Part of a small language model's weights.
Architecture: LayerNorm before each block, learned positions, tied embeddings.
Each number is 128 + 32 x the weight over the matrix's rms, rounded and kept within 0 to 255. Layers, rows and columns count from 0. Numbers have three digits each.

# q: layer 4 attention query, 256x256, rms 0.0904, rows 215-255, columns 0-127
# k: layer 4 attention key, 256x256, rms 0.0858, rows 215-255, columns 0-127
# v: layer 4 attention value, 256x256, rms 0.1, rows 192-203, columns 0-127
# o: layer 4 attention output (transposed), 256x256, rms 0.515, rows 192-202, columns 0-127
q215:137127072129148147114156132129077168108099113173115084119080163165107134126189179094095200088096112158108087137102132060112040156129129095127125149130129171149182144107067163134028125178189123124117181248148096146170067145163133185106119128181137176105088056152146131146081207119043228132144194137131085107113124120154150169158131095100114078109115143172126099076121148148101146174165
k215:104144110165118189159152126133053197162105114128141142081136109135130138128090093092144176108058147113113102076176129118099092152102166140105108150142163175138066064101163100077181096142095093202137054170127152116100180158157174127101154167162111174146099078064149127161118154119135098148112165146109083122071074127094116112110080129133082116184069128102185083056119081114123216172183
q216:208088126143162097191151122174121081175124102124163107124113107141058173062072070141131158078129126098179113187161164124139177083063151130134119123173118099136111142174135191109073129088088106084074179127152130113120063105078058111156128125120119143107095180169141084107175135163112130093144115168123146081063094051134190137133037178161146128147144132141132188114106070074134097091118
k216:127124111117113131095119231136177143114092136135112125144157102135122111137108069151142137145190147179104197060070127175146181140095132147154128109128165145156131170148119108122151141036177112123223122160121160081162100081154167137156111137079061162147132141136135135118092073172156235108107156144109094112050107192180133189099031096111181167148095179113122097093142120137078167061132
q217:142154126078087165154154128103149166195072076164077133084093073198189084127150102159130093179134095158099178150138118121146154078090147107133155109150112127103160090088113122118098121072142074106166145147141161228168096175120148148034142208078092110119134145084064149129142119145123131128107164175079183126113198152096077131200105185089143194156121101073172134136116150125073157089132
k217:165085127137135075118124125082140073049100081104131159209115070082143171042169195094208147163132082148115083169101147165110149134109144148148131081129097133192103182138141113189173099146143128114147107218094083189137188172134076213110163033114112147108129031111092111135168108170148120082176063093126041116127164155086116154121142101170070147155120057150129081169062142116135090144109
q218:145148091141111120145150045047178158137174126192197142173172140087123194160124192087136084169062169086145140169213135171060126154163105139206090140168123162045129089086150151088115071063121117104166140097130169127150143065139057073159146121091084166087119137164089098132098072093114123161129132148084158179163123203133162169133088170072175141089083175117095099161149067105148113143095
k218:143186115159160207117109193095134174156158092158071064144106201147016179166103135147102124090074072121120135097186109175110184185128156121182144132114091190194125120174104142122126070079207086134111118131146211126139115137120127192157139062116109095076173079070088105128106169109081096040090157098208120213161127139181077107072211107089137160092132133095132073108134112192195100149117
q219:071130166134057139128104054128103170166131084189140092130081140111094170126198092173144094172204159142150078099187097054126101149167097110129151172156095163131171041101146058146161115148102143102114143211183159097152133090139138131115067126125069108001118107041149131150173149110182045136057116050139111141095147129139178119070102101139173182159087161095182160177097184140076078103116
k219:143212103112109136096108115149157176129205115134093115120154092101122166020031102113177139164111078156114127092147114119082154107123151177113196088207066176111119154115135133111115113078113112165062134111111146091157136153156111059141130082152185130123199138168170136156159131127119112178168164128167138109142118131157145097126215097137100120073152131122105109070118115131143075100088
q220:108109139116163146113119133164140113104119143102039117109107074141152085097083174141090126127077111167077119130089094178180179151162086133139132144126138091137095113115206117103074171084100058159090185152150061157130117118128079147131152158152161134112139139089091126162070165180155109099141110108152076113105105166126118146082182097101156140118139178168176215155105159090157165122058
k220:153127131185092104105139141075132107115127041089131186121149074109176108112130125132149101184142165113093181165140146115115104087090093156164095116099129199118181167117101106194154129091205111114109145147093208143159112132104187094120133144133121204170183228164091117219141156126081077110160145096099112198134122106116169065134099162085123130128081127085128159113074097105138116074094
q221:037131136089105119186157079153116164110121141211128127123068127100153097158083161088135140117116116093138178140135129148107078135087118115140169107119157089184145146168120092135167131143112137106111128094162160163114123160057104153158100173105125174134130113116136162230110116102125129091136109164157134133183146172120170105138061061125160114132106158094109147080122143126119152124150
k221:085055145074069118202208172124165147115147103127143087127070109062101129126145127066186162099157089123099148044180128104139203093179146151133122154207089071188087117151195099108078184057133108157134117119144159117118108065202175115111114115072145084151049115143169188096116116101173164148082161181107148144111184100174094155141140057105150098130190075095094155084145077219122120139137
q222:166179110128127115126110100091143193166142129116116134125116141138179052134184117145102120122146130137109123078058086136145136200154107100117119232102105094153084103126118112155159071057112133157165075025065166093090104161102132154141179162117165040119118134074091154079167111137125187116142031132227192158090149151103088105119101130102055117173117120156108117126088178050133112148182
k222:108106065144166106145131117146154123085124076129157182120171093110113112179103200090129118072134147182093093148170136140115090103140162146115089126148177069067138098189096079191118099092118172058065130123122073147109108121077111184136094181186088178160160197202169127149158103096140074123081103146109167164191055143104093127135183119083107125133119179139201131171098149139098071113208
q223:119186081120079121090050091068110106113113170060128191055164060077159158135106095120060102160210136158125111172138135140132123084092192139178102152123164127119104083135171115183130113096154180164094190102085172179131138105129167101180134152135132111119117093151139095024170121056165062139193101172061168065090122059132097153150148184126088113190036119119131118065091106122111150082123
k223:118131121101096166094170155188103097094081137192134070147157132193167097033154160096150085102074149142158125072157050110123177119096110153164083160138096172162127138156093101185158094120108198081157077140112148075134077128066099210146202098186175141162141109050174114133083124126147186149181078075173163137124091184136086073060145097143074119081103198182088182140163149145155120076092
q224:150099120140098114129100179137127117169172155149081126154126116171134034097161220118093123228078108155064147136028129151128127038139113169103178126070089133133089177139147125117175122163182136148134117157017097099078140124129137065114192124144056120118155126102109202143181131139179074166114149207079170126128093113115123171094134117098108107167079127089128095093167188129117088160072
k224:153133124156191053134068136146132159133123112193177168193123071086149145095103184149129086222179190157107110146147168118168138142117090099215057137070159155147175103155158128097139144110132146154169177142171116067144096130085093170190089085149159169121099136094153157144080103150107117160132139062157135157084138176159060072133113127202123055138060097107065066142105078072166072091090
q225:093103084089125184155117092149134157119126173127199139161146080098113105157184096120116146055087179067135125067082133155134154116046144074155149136098085168149148114123189081111142151139144140138135104123115118170169181160093176158166202144194033051123146114184115045105158108121189138121112093130145138141087183141126126146147163124255155134136115120135131133073118139110161135140071
k225:130107072112147158132107163165135129170072057150062145069120173088180094130172124111107096179158119140100141057066163147122157065117168127184118153124080140104144144136146121209163069132121148047130125088125148218131102110084133079196116166122181167080102075132126105111128129085177033087202107120172181113148043184095074148210118154078178116153141099130150118071127145147072161117115
q226:144179177114177111090122114127150146091116170156122135178191148131178127079123108090101161127102165147148085139173141129069115140128112023150118098113137180117141229156097149139130082172180089123156126127112122117183108199090168077105135078104092179138152135099081079126146113148169117129075098120158143088118157155096148121074198134186143138064165108146126109117135055065162131142135
k226:158131056149137131144170148140113174177107089092103108128110135122118125130140153070052098103091135129182118199082130189162132164159152088101149107111100142090119146109059205157210122146150085158082059149068125122097156150181116150154088107166115071145099172072079141150136173112214098127142174119142157144181156132042170108155148104089128188133078125133093089111076139190161082157127
q227:100129119073153128153132103138140175114079149193168123147107110145126132096116149066142104142090126187125110154075192159188101133062197095175139154169142167118154152120085094064180120135155168175142086050126161136132112119133128131142104109136141137125095119126064088097121161127145104185213134116207208149187141142184171092189117175085150123184173083127097112102155161141081129133128
k227:125093090105075158137179116091109128124153153167060148109207136123067110129157055172149164101107171125093061178135124053130143083119089129089184137128125174177130122101095150096101161094121071163123163111101166171128184119115176124195155125177121081132132161145168094137144091173111085077162132089134097081131186191143029154118079191115233094124169175169125169175161104152154125197144
q228:115106130107154096159148145112197136064106150137159086082128193094100110122155043144110068145056137103122105147087105097249120170133188119062209178112154099191139095074113225124145095162131119137126133155083115126174167168082089058118184113084124156124111170118097046085148124122173119098197145139100115077091160115069113129146113192125183102137112150160151163199154126117063113077126
k228:214169129141161100128195140137121136184115107145168194135104135065056158175119098170082086095108086161113114126189158135131145113112119127154109077087149183118133054176103107134078096096180084169136160167104153059109150108127082133103113172089072121162129145151118061075144116156122175056112130162127174105132181137095192205111048127119196146137158124175079131153079184202158091070145
q229:142094130119087237178192175163148130121043109127141127158178064076128167120084071153087159070145108042082175196163137028090053140170182085129131163178091090188091084119132101116108105084178167150134132090157167065124161093119116120128117125111152109145149086078103153184058136124132156167093181137087136139190141125112099091154138049096182124123154138155040139069143124182135104169169
k229:128196124153060115133131109108166136143169098113105128095098122181189137120218122151146158179113133093182077065133099150135143128132172108158109124153126110126172114080137115057161147170195144130103161214128125121168134161126172077166134137181104052129118069106083175123148163078089129152106194079176117119149172148104163111156151090134110036100089097116109122131111169150126122171111
q230:083152154121160171098112145158099123088221116100158104114176170061092114101112160104120085171107185082115198130160107105159105125101088100109156096165171142147139188082060150191160144167103142056119236137066159132103124113198146136140079096131123155150221144071104100117148157128111105122126114185148127142130161084149079161119102124139152107099129118159113127102061151114095150113092
k230:155097101080148029134123114162155147164114157126047160126125109112101115134170113118119193132101113156136139154090146205104142081158149094143114148113113164158106094143125120116123129102146093151128127116173160116162144128156202045112085143176109197161082156142133115079076155181135128096144114100124126172172191082076052057144130117176119193086153092120107187161151225146033153124100
q231:160109062065071119121068085145156111129162154190099175109161070147166133131120161191132129090084092159097109228166156155133146048125071158058082188130146122160112154074115129074052163116155181163089160118131181094142111103166131097119138128154189159183092130163202124083129130159099080146123146117149127193117170097101148096123104066150138128135120159040128170140060177092108165133149
k231:141142137199084113128126123115132103133163134066128129179154056139171158150063158124102168154120057128143146084175150137150205133055115109159012136095217123161066112167174117124149183070149140151164086148130107176192129135092103135128190062089132102147136146170134087150132119095176161192142117118204099139145167164143185114043156156116072131127095110171104127161145098165167161155117
q232:085103112135159122121109146164092141135134146182138120170173046128096109136109194132077120173143150117159148116095190119109162115120064154085103074112170135112046093074109099110143130130140107123076118135122119141128065116136083132112173117053189115106150115141094151181115049145093070106161118124141147118133149124199160088130060146095144046175109082141167098118085167105145166160080
k232:089111151183104141166083121044173076093167152122116141162110188117098124090135115136138156120120155166181133191122122154095206138133123090139190134073067153209126170161186154127107106132145118108190104117177145101108130080029123124122085160070104211153174174096107092097077128114167166127126134059081090132151124141097135155143104153159170123068110113123063150148066123205152112123113
q233:095088129144111159087161140107136171056132126083125117147151098057101083156166072066061134117140138185119139177120109111060166155124187180120137136156185141124148110108157104168110085171106204107153107118095070106103151205142146153115059129111151141187082168126174102156091145052087184055122138182103107070188088165206088152105130135106107173100111068132118097085147159152133150110124
k233:157146152138108179160186141134103110142090149136114160133170103189165073154133146143120040089089218111130064114053115114142130186124182125196085135164190110129149098118144120177144116066102090131130119158101152131174141117119144139108150208078131095144098126093146140100147106102131137105107111157069167118118207089153144078117060099130195113142140105103175173138195095131148105116115
q234:104177091148248103125176124166110222083133071104185106135163155161154151163136124160108154137068147120238149119120114111149192117064064095110130074177113091125163183100124109151100130079082145133096154106171144116159169133112089131139150125152061169188095112123103133171183084156083103098135115055144177138132142150108121189144106137039239127102165169132177145147142074141112189117090
k234:126101111073155104085100167151122178146128226050155066131071150171179188183138104130132110203101065147140114132115184078117130203155114150059101090153107180104090150130192099227134128127081122200098111193156122195114105115124112098138125157046123159084167091120118128083128142133121140130098125148177140137190126136175124161154121133113157136166176156152095129147091145155136138155152
q235:113164115066120157144126126132157125124139114117106151058163147153146140115104091075139163098076105140127139083086120097192100125088152153077095124170147080151158127137100163066158148203127133131152044148143136157102199140104127058147131121136113090112027106184124206171149110227142113133147130114133155100175050157161148083114068075108173092173088117197101151155049131125132149150132
k235:127096070132173137099144160115143094128139191130153166055134119143150094150190145127127166122170092148091145103181136162142129156096167105121142125088159153049092091096150150124137149105121073103119140123087065144120181111099056145172113089102114119122110083220067146116149107142117097089175131167158196139143104129069093145168096166195118140143198147105089127113073131152079101192201
q236:168190129154191128170089084127113191046179160095197058123157085144146127124129130158099118120111183172136151138084136071138218184145100122122053079216155178104129123055100126148101118121105209151193097091065113169132163177095118152132159092177137085030120125149156080055119106130080174213107125110181140110126168152115128171123136195202190170169153105064105144064140138107078141071213
k236:207170104072045178182131153183076159134083135123168038041184125137111112143124143138074183135117133101109081169107117185100064097211142059090159065076154078094105152150144082143072161107117206140096086047111163128205050156090067132182126090117125110199143084117079102102188122099100146097173173123122130121177064173032087214208166126174138157093113173080151188108154193164183126056069
q237:085174112157163128205092155152148152085120107105164104152130083158146210106121049095147145140102077123162119064087166123133123163174143088170098148168088118107170100103093182091254169164093097121162188150135170077109037141105220163100149108127191112115107102083166101128074097148117175163066076086187180179162137168119243102079153109255136104147094088106162097123090149154142155091102
k237:176174113101123185133147158156129146142085155127100132179172143123213172146069052166150118077099148128163093173115138091106093155087199135073230164191160120130070187114142153099181117127227167135086079121096167161106167130179155107114112080150106151168169081117134090135205162057129126133084133111165126124198132145041099132146134091161134122109122101048162092082143152188129134151119
q238:123111109076119117191153083095122151119154106195197185111111118106144134170125107151138190079135127088111149108163150083163158171090188126059160152147129162075122147126129088120133162111117075093012126084103155118079103179159149134180127103165126162186171137115150057095110172089132132150076185100169096244074157122121152141062156094120090040111140153187095140074153126139120057134165
k238:125116068089093196093093146127142188146133123074149096168156100127147149162165106139130087149081188184174131081108067125120150152094199122137128069121099180139104111142108077163202132096076082134124100043154123169053112122124208104171173084106089146171117117151139114162147113068150135108132163085189133159116178168107100089148175106040081077124127040119158170080136147174042176129139
q239:148051079099116104121095168171163137103080139105109114178162073187017126107062130103096183101129157191098154138100173173177139091128147173106116053151105140096130200158098155129108182137125112112142127086132108088137123104075124144114069188048130105082083046171066171094177122118146110045089129136153191093160082134081131150147161098162106158112168089164184147118148147125054148098112
k239:099139083138103126152128151135108112063194168161105070122176091133124145133073143140103162129139088150120128119149174192012187122184109154171120135071192070068117100132126136106163167091104137084211150086109152146107116060109081157108073223079131076139124196089117100121084078103093144098161134121123162118146107173170138170122185132176184074169146155129088144195155092094172164068016
q240:123088201171097077098109204163085081089195152078116101128074108185131188060140113170138155176115150172128186095122205071101130088134122108123112111111129164168094072093182155057121152156150126123062151077074062145160107131133098121144139116188170032162058100097194143173060120108192163146107103155150109108134155118098089066132096194219082076100089159101159128130132070089096133109154
k240:120117121121081157163091136161115119135105060115168212086043107101104107199180156148119053140145127140151118137078098130121068153129107114099142114112143112149137145155137076110063143079161106138132197206109142112160113124098173148119133101165100183149157123085086125097149133158167170152082096156106194160204153156059113158120074143137073183122091144158195157131126151189113118114141
q241:133127254131077100122191151175094075208213127191156054089001076098097126095087142163173171082165120008062099151101100140125145166144165183140195180096152065174055092106140186141098156057137165103125111108169102144189141141195148085174063160107161105038141142108137166127127089177137197119129101123124118055136092190194125170162079091153149111092124141112109141198147133125132160088103
k241:136126181062197165113140121140190109146144070106176066148090191113134171076075161109173056064165054136118113142114134094151085159174187151042091124178134191073124166159136222081068093182117123079122141169110072150188176088087103123037089145224013169162102093169119141127073187134121082193118177163079117149114116128134123182140122122080196074064108114139151162160121111150149068113127
q242:140017144068173112095179134114109124135129169088136122132138122107124128115085146102106135106128094129136163164089163163136154170169131143094125081092051075197149162097145147144125164097138145077116166042113171164087153192102110111132144103137115158115091062075173089134183099104222095074085116150082115139132105115085138167128158101107139137087168178116179144130121071134135149146182
k242:165094138137106059146147115156129119124165130120144117122116140151144127148128161146099136159111147135124118118123082156063118089134108195140061084181082215048152132121201149163102094085164097108125179123137120183195120104143152094151119108106115079097166168122128147126093142154070173131202156081099164067108143124101140129167109134073145175151143141173095144149158100100207161140107
q243:180081149066169129110170193153090131151047070113110073148143086148161128072165109112099105130151128097156139134095068124123112124114191130096171106151146097173097151081116188130100135065147199120205111123102138123146187140107135128147105140128160084118103116132155161183113196119133084160085168098184094143151102163101133137189142169118098078136167109094058101096098100151120155154117
k243:132090094135097082090131143126075096163099154085199156060124135151121146079113148139162165143182194196116131168080089145133070120102131145117127138093167138140177144089134148131126064122161097114133121107121173194154128099161104139092142155193150046083070118128069164059209164186105116108126150140139189070059082131117118121193118141109180119098130104117085136114162138119117109127084
q244:119084117100169104111174195076126168171092107223124138080072151090149066149087097121181111186190095050089120122086099157122167123110127122149157150085128105095119051197078135140121130122116180132127108118126112172066064131142180122095030086090103152131121124150186100134149105084154089085110217150129087144110161101111165129158153089128141105087070093075140151146085092087105039158166
k244:060172147095124137094151059081170153027165165158149076184132104122162111143094144133198075134140187093051120087083166075066164160134213126170109145172121109124163161185148185188085122115079126121179121149107122066189148161100166111117049130122113062120181144200153111140081130102133137174119138084132135170144173145143173148077150095079177130146135046195067073126136092116182073199141
q245:081071062143116116172142155148154147130086123151143117109097164161179153147032056084128064070155103128151167086167144187205101091139110171102088148112164141180092169103130169131082116110098130105163130189132146079125055120129152148080120113171143182173097105151065106181091136111197185140154146106161131130084016080096131054148009112125151140108105177137150068145104127083103179116059
k245:148075114116151152173122142071106125102165158181129098121100128154110055116157117104153164130184058116111152068156118107188159105086142145099122191139172065132161128133115082099123148186131101136136106113143129225112180138142108105090153127147191178109166096114133177153104167111166190103118194174175108171106131136153131152119041141124200114102111110125074105169078076144107158130116
q246:171117193181123087170128125120143169098129110165123143071178160072075198113149134108139150131166074130190121092114121155113083139147113101079181097076159087114179140161177052107210126176180124136048126150149099155126119127066185118123160052174113172161181125145148164183201129111187097124078147095131162190116129123111176129112108126186181064050132128131117100217134164092155126200109
k246:089083145184147131159139113168087128236144151183075107166134170096171124143111108105100148093157137120142172132100055133142128135128127092160199082076105136080080158127244197087135141056145110095123143110201133121092127097165071031158110092118155086072148167103176153152123125148168146125110099101156166139052135093139136165132177140081099166081106096106106128166152159108162077161128
q247:103027117144146181203222169172154152125161074090151099126048079096169156176146111102197122105163144110161110057154156091136160174147149095106134217154125122125214095088160152121147104095091092078119123137142136166153156040147155172152116211051056149216155137090090078110170108159107104138189117144050062128095129028092169109163036089081121157161130158142136168135078125112138136069204
k247:074078094043108157141151187192138160106063153133170192075068071139133121118095140173185071116139090194137186105169120085093129138124177158092156128210088072144115175150139091117138057182089141161218210137121122166139192145148110105080146123074134145123160102115135127215139170098135118109132074153154128193161129082123110163083161131189113140225190139129120123073163113139081180146104
q248:118162138097134126143219191174194122181183168075172153032168088129136171105147109126121109135082108137164102130159155078192195214158121140140099096155110137129137135080135154150081078182166116112134134092074144071127132188087077197171155154099098107090129088111169092076163077161082168139093152088155118185137147224162070163104135133154098217160149163186088146050044139123069174075174
k248:229140081131162161081112147164177118148142122126078144065179142141135164154088118105080093128122081123170081140124144098128152105173111117214160136142180102105118152206144114146169159095086153133097091095092156108159072109172088181138117146139084125191164148163049148025125135138158098059083079203060032088160101187169101168176124137102117154130082109165191096149112181164093147140117
q249:175174139187106100122118172111143119079152106079082148161139098161173245112154025131130136155088145088122115122199138104134098171205104160156155175103143111123046038098106100180179119114163098098179118108202118111105118165085091146137142106104160139125129100060096156140083155112101199182158146061138097046200168117111066144160126071119124191141144117136159148088162141100209170164167
k249:140142073128143204158108131126104160199074123137147165142096131114104128133101149131188131092111093171185154069166144064169086123084168114039126088150151121112143107111127164132154106104091168116080223185103158134098160194121151108092176049120120117108111099130066111078143108138120102128153145127116125147177143097219113164149127193082118145108125156134110187147107142148079158161169
q250:097092142094088099171110137145096171118094141072108161118058099164153094099199102111076170150159053157166161140130134134148140105132095121160125077118095114169108105121145131104109120162117109036087125081081121145142126172102142101104138088168156138153070186143144169115094163126091051120176088087130127085147085149088138142135144180118162093188120127197169184056174127132119123124104
k250:102140144049104146028198124089131114113094124127212131137118141092191082174208166141081087176119154145071126084120192111079112171113082152141098110132127134132129100101097119113148131049192162187109136109081123125156101093094158103088146151137129120177085121056096148150155112103096125215160162108067101132126168171109124108116071195118080106166174167110133184129103059080147159102128
q251:174140108128193118091084121212116081095171124072170148111136095075107140088142104141117059132059112134153068106128129102144109159124135104074071076135167143063147117153137128178060206068136115142126169126071116151069131116193101176116182117125073144144160156140151145112126105169164138143113131107135123193187079160174110126139130184200092184091039093116099106077158172106100164128097
k251:133083091146141134128134165073087128204068082075108036107128170153174140075188162109157101176103180155166134140124168149166127110086030112125105096101152115132119172121165113133107079051081199106133136172137133210127086169120167139102080111165115173143149076097108155143148181072109172102153105109185136110191087130149063103115234130118160148129117060078141151200137165145156065145022
q252:124118131050160115121084173197108113151195169106096125126083091156202116136080079068107076116084124132179116102151110092104072109062122114191123088096090162157148131145126108146151183094134165127138130111103138124140074164126111108129188083125131146139099145061062134097145138102100171161086089133094176062159089213170119107113078100147157125203095155096121126174051116081141131116149
k252:111085081085126128160110138108126124121128133046140154157164152127099157093096143131116165103160120142138136129164150090138155104169085136083090171064198116090118171149095106138109165101078169142112094146144077127108176151144136117188127108104151150085137109143177108124186152139120134082059123118121100079108080115095139147147134132147138137104164048191119097083124117132120178162095
q253:156109158138184139085145190097172059180161170026130163126113138124128083126152126151115105118115120123186142146097172159123115157172185178104155158136162103175092159131126094074097093128175160159162104133107098091168121047094082160022071171178055176134110105064136144114114162098205179134108169132109150096103117168069141136130160161161144130071150152133148085087197170123113109061125
k253:122134123124146119130111116110157121099171032177078134080086133162111175114159074139124130151139090033152094161099101119082100121178109142182109093140199055137086058162130141093117101138128144154160176144124143091108135147157115145143108179141110123126123090114123175112172108229147208140034097160099128111135179089151110162180071088146177121194119128121118146169126182125155121124121
q254:167100148160106185150053171055165169152115158113048177158162135190119124189087088112137113136117098141117117112143129218136135151089163135072073075176087123119144156166104123099100038150116155154114158146112154165088203073096138118119149076072089146116135153140175103099124115121154066139127126137134170115158117092156128168105055173144092179185181128180122195170207133126134123090172
k254:142144115112101163136079174180143161097122191090098144136102052070162132121228112147134145073124114217109139150062096119133156117137088139175143111121131083196189083161105144124118137091165118120101164117169116087110131094114090131148194110094169135139121170137130119164128155167093135121118111108185179155137150102061156131078129196184146126051131135145143125157063123078136148120122
q255:144161143120051155122056098142167169056076219099185057111123154212133126126136084130116164113156185134144178111122094076133126135153148189182121106097096135172089126136078116162112122112095217140166118104146077116087093135108152137124128161085095151149085174164118094132183118130106096112137090116130080109188120097067093119137159117096097150107139050223107079094203124191145098120093
k255:123146173087122118147119072111106113057073161173120113054132100108179207120176031151026101123173127127153028228142104139211161125138149166122057165183099124101175146079054155131112072152188132064114088093126116128127209182131120110124115118189157121086073107112194097111125097075106075108149077123138144099217150091153143136104127146147179103169181115103113105177155095120163106147170
v192:112155107103189073093192157068162124158096138148175081111118151105109198165114136108125133113112145098131124076169101161130122167079154138076157176084132109120148089112151070155119111150100114135087136096144153158137117153134127117142104135043139107164123107114111155096177128159125154095102122111141159121127164087161081114127119145158167121134124160100134093175128112106098118135169
o192:113123121118128177165113090206110074115143082180100160099125114141086130096105096104183182110061105104174050158107117129132149117157177101126118130107124148142101175095078098123108134148194112155058165118127091117169104151148162102112158081128146164147137115128149096127098141137150087144139151108159149164172097145134120118109179087127054148116114101122100136091164136126129123145119
v193:047144148118090093087140083157137144107173152155126070089104109150130217155103165108145110128131100135137121109130140118129115113115204137149117096166094124129172164119153121088115141140125103125118172146177169156118088094109130101153120103136131086066152171103196084088123103154112126109164128175182142153144121146134139088181171171104167097122120137172177021132187121112134152124109
o193:149089119152149163106122076170131126099115115090062140132166133101067043146120159136090138148079166146148138147144103116166080178155118125097151143098122152101152137160157107155103142139104125103106136151129125122111154137129138133142131097129126156098067092139099116152149111066160122103102081067087101109142058140146197140083155154148109128121124131110165204143154171148096121142076
v194:119064058149162121155096080127091132192112157160109128127031185171148152186152142029116154055155130123142109128169214119188117172139091125136131175171159098163082111152180120185086157109089172174099155121121123106124153091149141168109105172168116096104096112098108118158160113097080152085125126166079104078048144133168120136166168162128097143137089144166087165117111136103146156087149
o194:144183144175091160135153136111120125147118124090158143165179061093150136135123110142145157165057107111109115156140107130115084155107138123110156106059167129126106121092108125126202157100160077102144132133122164136089143134124155063134118135118124145096201142115122082113086136125097149152136169125136139152220128105134146077127133120165111155042139060128130146172200166094094100119118
v195:123110088127208150103126128203166112251121143047119132126133139114104096115090185111122120104126134140127156131153169143170106129150094105126091129139112123185093099121136132126102175104100131118128130098141104132107121078138118133100102121128132159186116114118129139107188131106114175106177133153133143136077131135118180125100116128167110128057083135117134126139121184122127083121069
o195:113191163142084137220149135096109132054147083176165103105136140156141178149176090082140167112195089119093151138129102158088161106115153190143170093080170147079128111130127161128162082099151159140087140168128145079108115077096134126136100058124131079146093110161083133141089067134122136142122168157150138128123132106121065137115118074106179189147184090131165159150115130136104129144149
v196:081125158128144172116178140063102122102159163114123165084112157156115132105142129192174179144181125131091163154137128142105162117126151118133177137086121155182056046093107164082142201104088095167123144118165100138124153173087123084116172073125167110184057092084085084139212179116102114105105110141108169097070149093124140123176091161131071150065110149100136173149105117169129113121121
o196:179128122072072139096109101102152120101115125122192117115109074131185164108099159108134154131094125127069113117137144140139157138094149094123039151120118100100134169131152128128160102212177159143189135129179154135070142147160077156097074153184094093146143166129107128064073085091134175135133153137147152109161096130070105145088160118189130119134144115143148106129070123129151110196086
v197:111094168165186157160101103114145161099072093157104149145112118103088212132102117095109116098137149088111169047175138123151143084129175088124104115106065170146081148137179156095110052093142180125136149092098150173126154152179100120169200106116176147128177166125157128184105109083114113124131062128151133125106110164157137128195187131162113096111159143178144179100041157155112102111215
o197:123100120135124114125093118162143106135091138124122135185142119169168116104113107182103112159165152145118105156131097133098093135084130164145165135121195130170109072119119109127138192162058108115110154148188089075069135117128081103133069163101096092146093155162169148126118114146115161148156079108146126156138182062178132108090082117153129138117081142153134120182151123119124162105099
v198:101159095108066130116145122122082116101122136109119119139156104138133103096146126089100191158129180166078150123146085113141111092172162143154158107122096121129132129181155117049136123141157113065175175128120110133148134140177134094095127160132119111121062123098149205150148116152105109171103115146093109069166138109109137098167107118115192148126106124134112096142120118111123169078077
o198:121121154131159103113129127107155120113141139151121100168152162138160109115128079171147126131117140159134152079081126122138164083133120125101095133172178119142122155119140146186123118136096108178137104145123113124109205102059157152123155102146099142118142097178124127125138139121152163120101125106186146162120103161130129172090175147112095085131183129149137181087109144110113171163119
v199:209160147135151108106155135075091137095133127082111115131164161104124147087158106078170146091173153119166156108138156100120119150112094122094105093170135071129164131157122158173155140202194081099113026050132132075123205074135139114125152093157141078108122102087112127107085105144160146087125149134185122125081140134173133156150107132196134133097176121150166064100145107161124126081125
o199:083103142108100101125094156126163107118162143129101100117144132157190077151168120106129105145048093127081131146165077113140169099156102114155126120093083126149101133136104131116100115161084132167098108148096145154165118119092094126180126143124108175178096105122160122196170161143168128137127077129145077091178139108075170112100089143115161052170125187136101153118131111093130163122143
v200:127104151091109131128109141139134155181112133196108130169177122182092108168115110111160153144085083154088133175132117116123126129110145148120092151161090152175129101159125147092114090037105174195133139201145090091128081132208139114127114102112126150092156101137114152095131128141153087077152175116136107146152100084128097087121094122194127159114138156157162138119126120101106207114108
o200:130118100141166178099136113108110035132157108122136120137100147137127095140112147165118124111150157114053099099109150085134115141120134086073084130097161135138106138145157129154135168142140103065207141059156156156184166174105119146116106164155159122104159133151119042135095093118142156203144129108131084140118152111123123153111119114096155103111119111138066162109104138157143088122173
v201:106130105073113160118064133205189176158090123117147101148140151143173137072116122114107167189112170124131144109123131090175143078129117174164095087116067075080159111081109176071122173103134105072224082137095174104133118151127116091098158166130194142113164148061053154161102165157174123167138164124136150112184167019171134128128095110121153130123072149068078153087119172127183126107150
o201:185131166126130076158171144122158068105176092148091164101138136135076100136133128121147160092143011138109116118142109185110086133185106087146070127141124158115103103138121069131103113142200116191037182121105149081099124119136182202155136136099195128089146101127159156074134088149102127118178116142127092130093181168135154167165113114149127089128110120133112134111098076096149115136160
v202:168133115100145140116142161127122081114122137157134155090186121149108078117174125090125159127158118132170120116104066185158144171124148145133078152100099166196096189091151151139105172155116133179182118105163112126086081130135142108139109095119164123158127136094163159187152098131183165101128074151129161127112109115157114125193083103148160047125112118135097057136104137169170135126109
o202:118107121120105085109093100132116163146117097138069094157158125152113085122159083140149155112114145173111128141144137080091131097132100188071122097141164111125093085101184086120135102131104137091151105124099108176183179119130108124082085099100096113145073173080153132100127147121100160101133123109156100092186134126086128166116148158159155179173198175114125148123153125137128117070088
v203:115147076105157158110149157114111110096161139155069153159161107110090071140064137123131200099094127105130188100081147211097041123127115167150136136180072155172131098183145182145177133095147142151113120131127057136091161164175108123090121110140134141099129176081080128118168190154102116107128133137110172161149097131166144153153145082108105158166050143138140137108068164150117164147145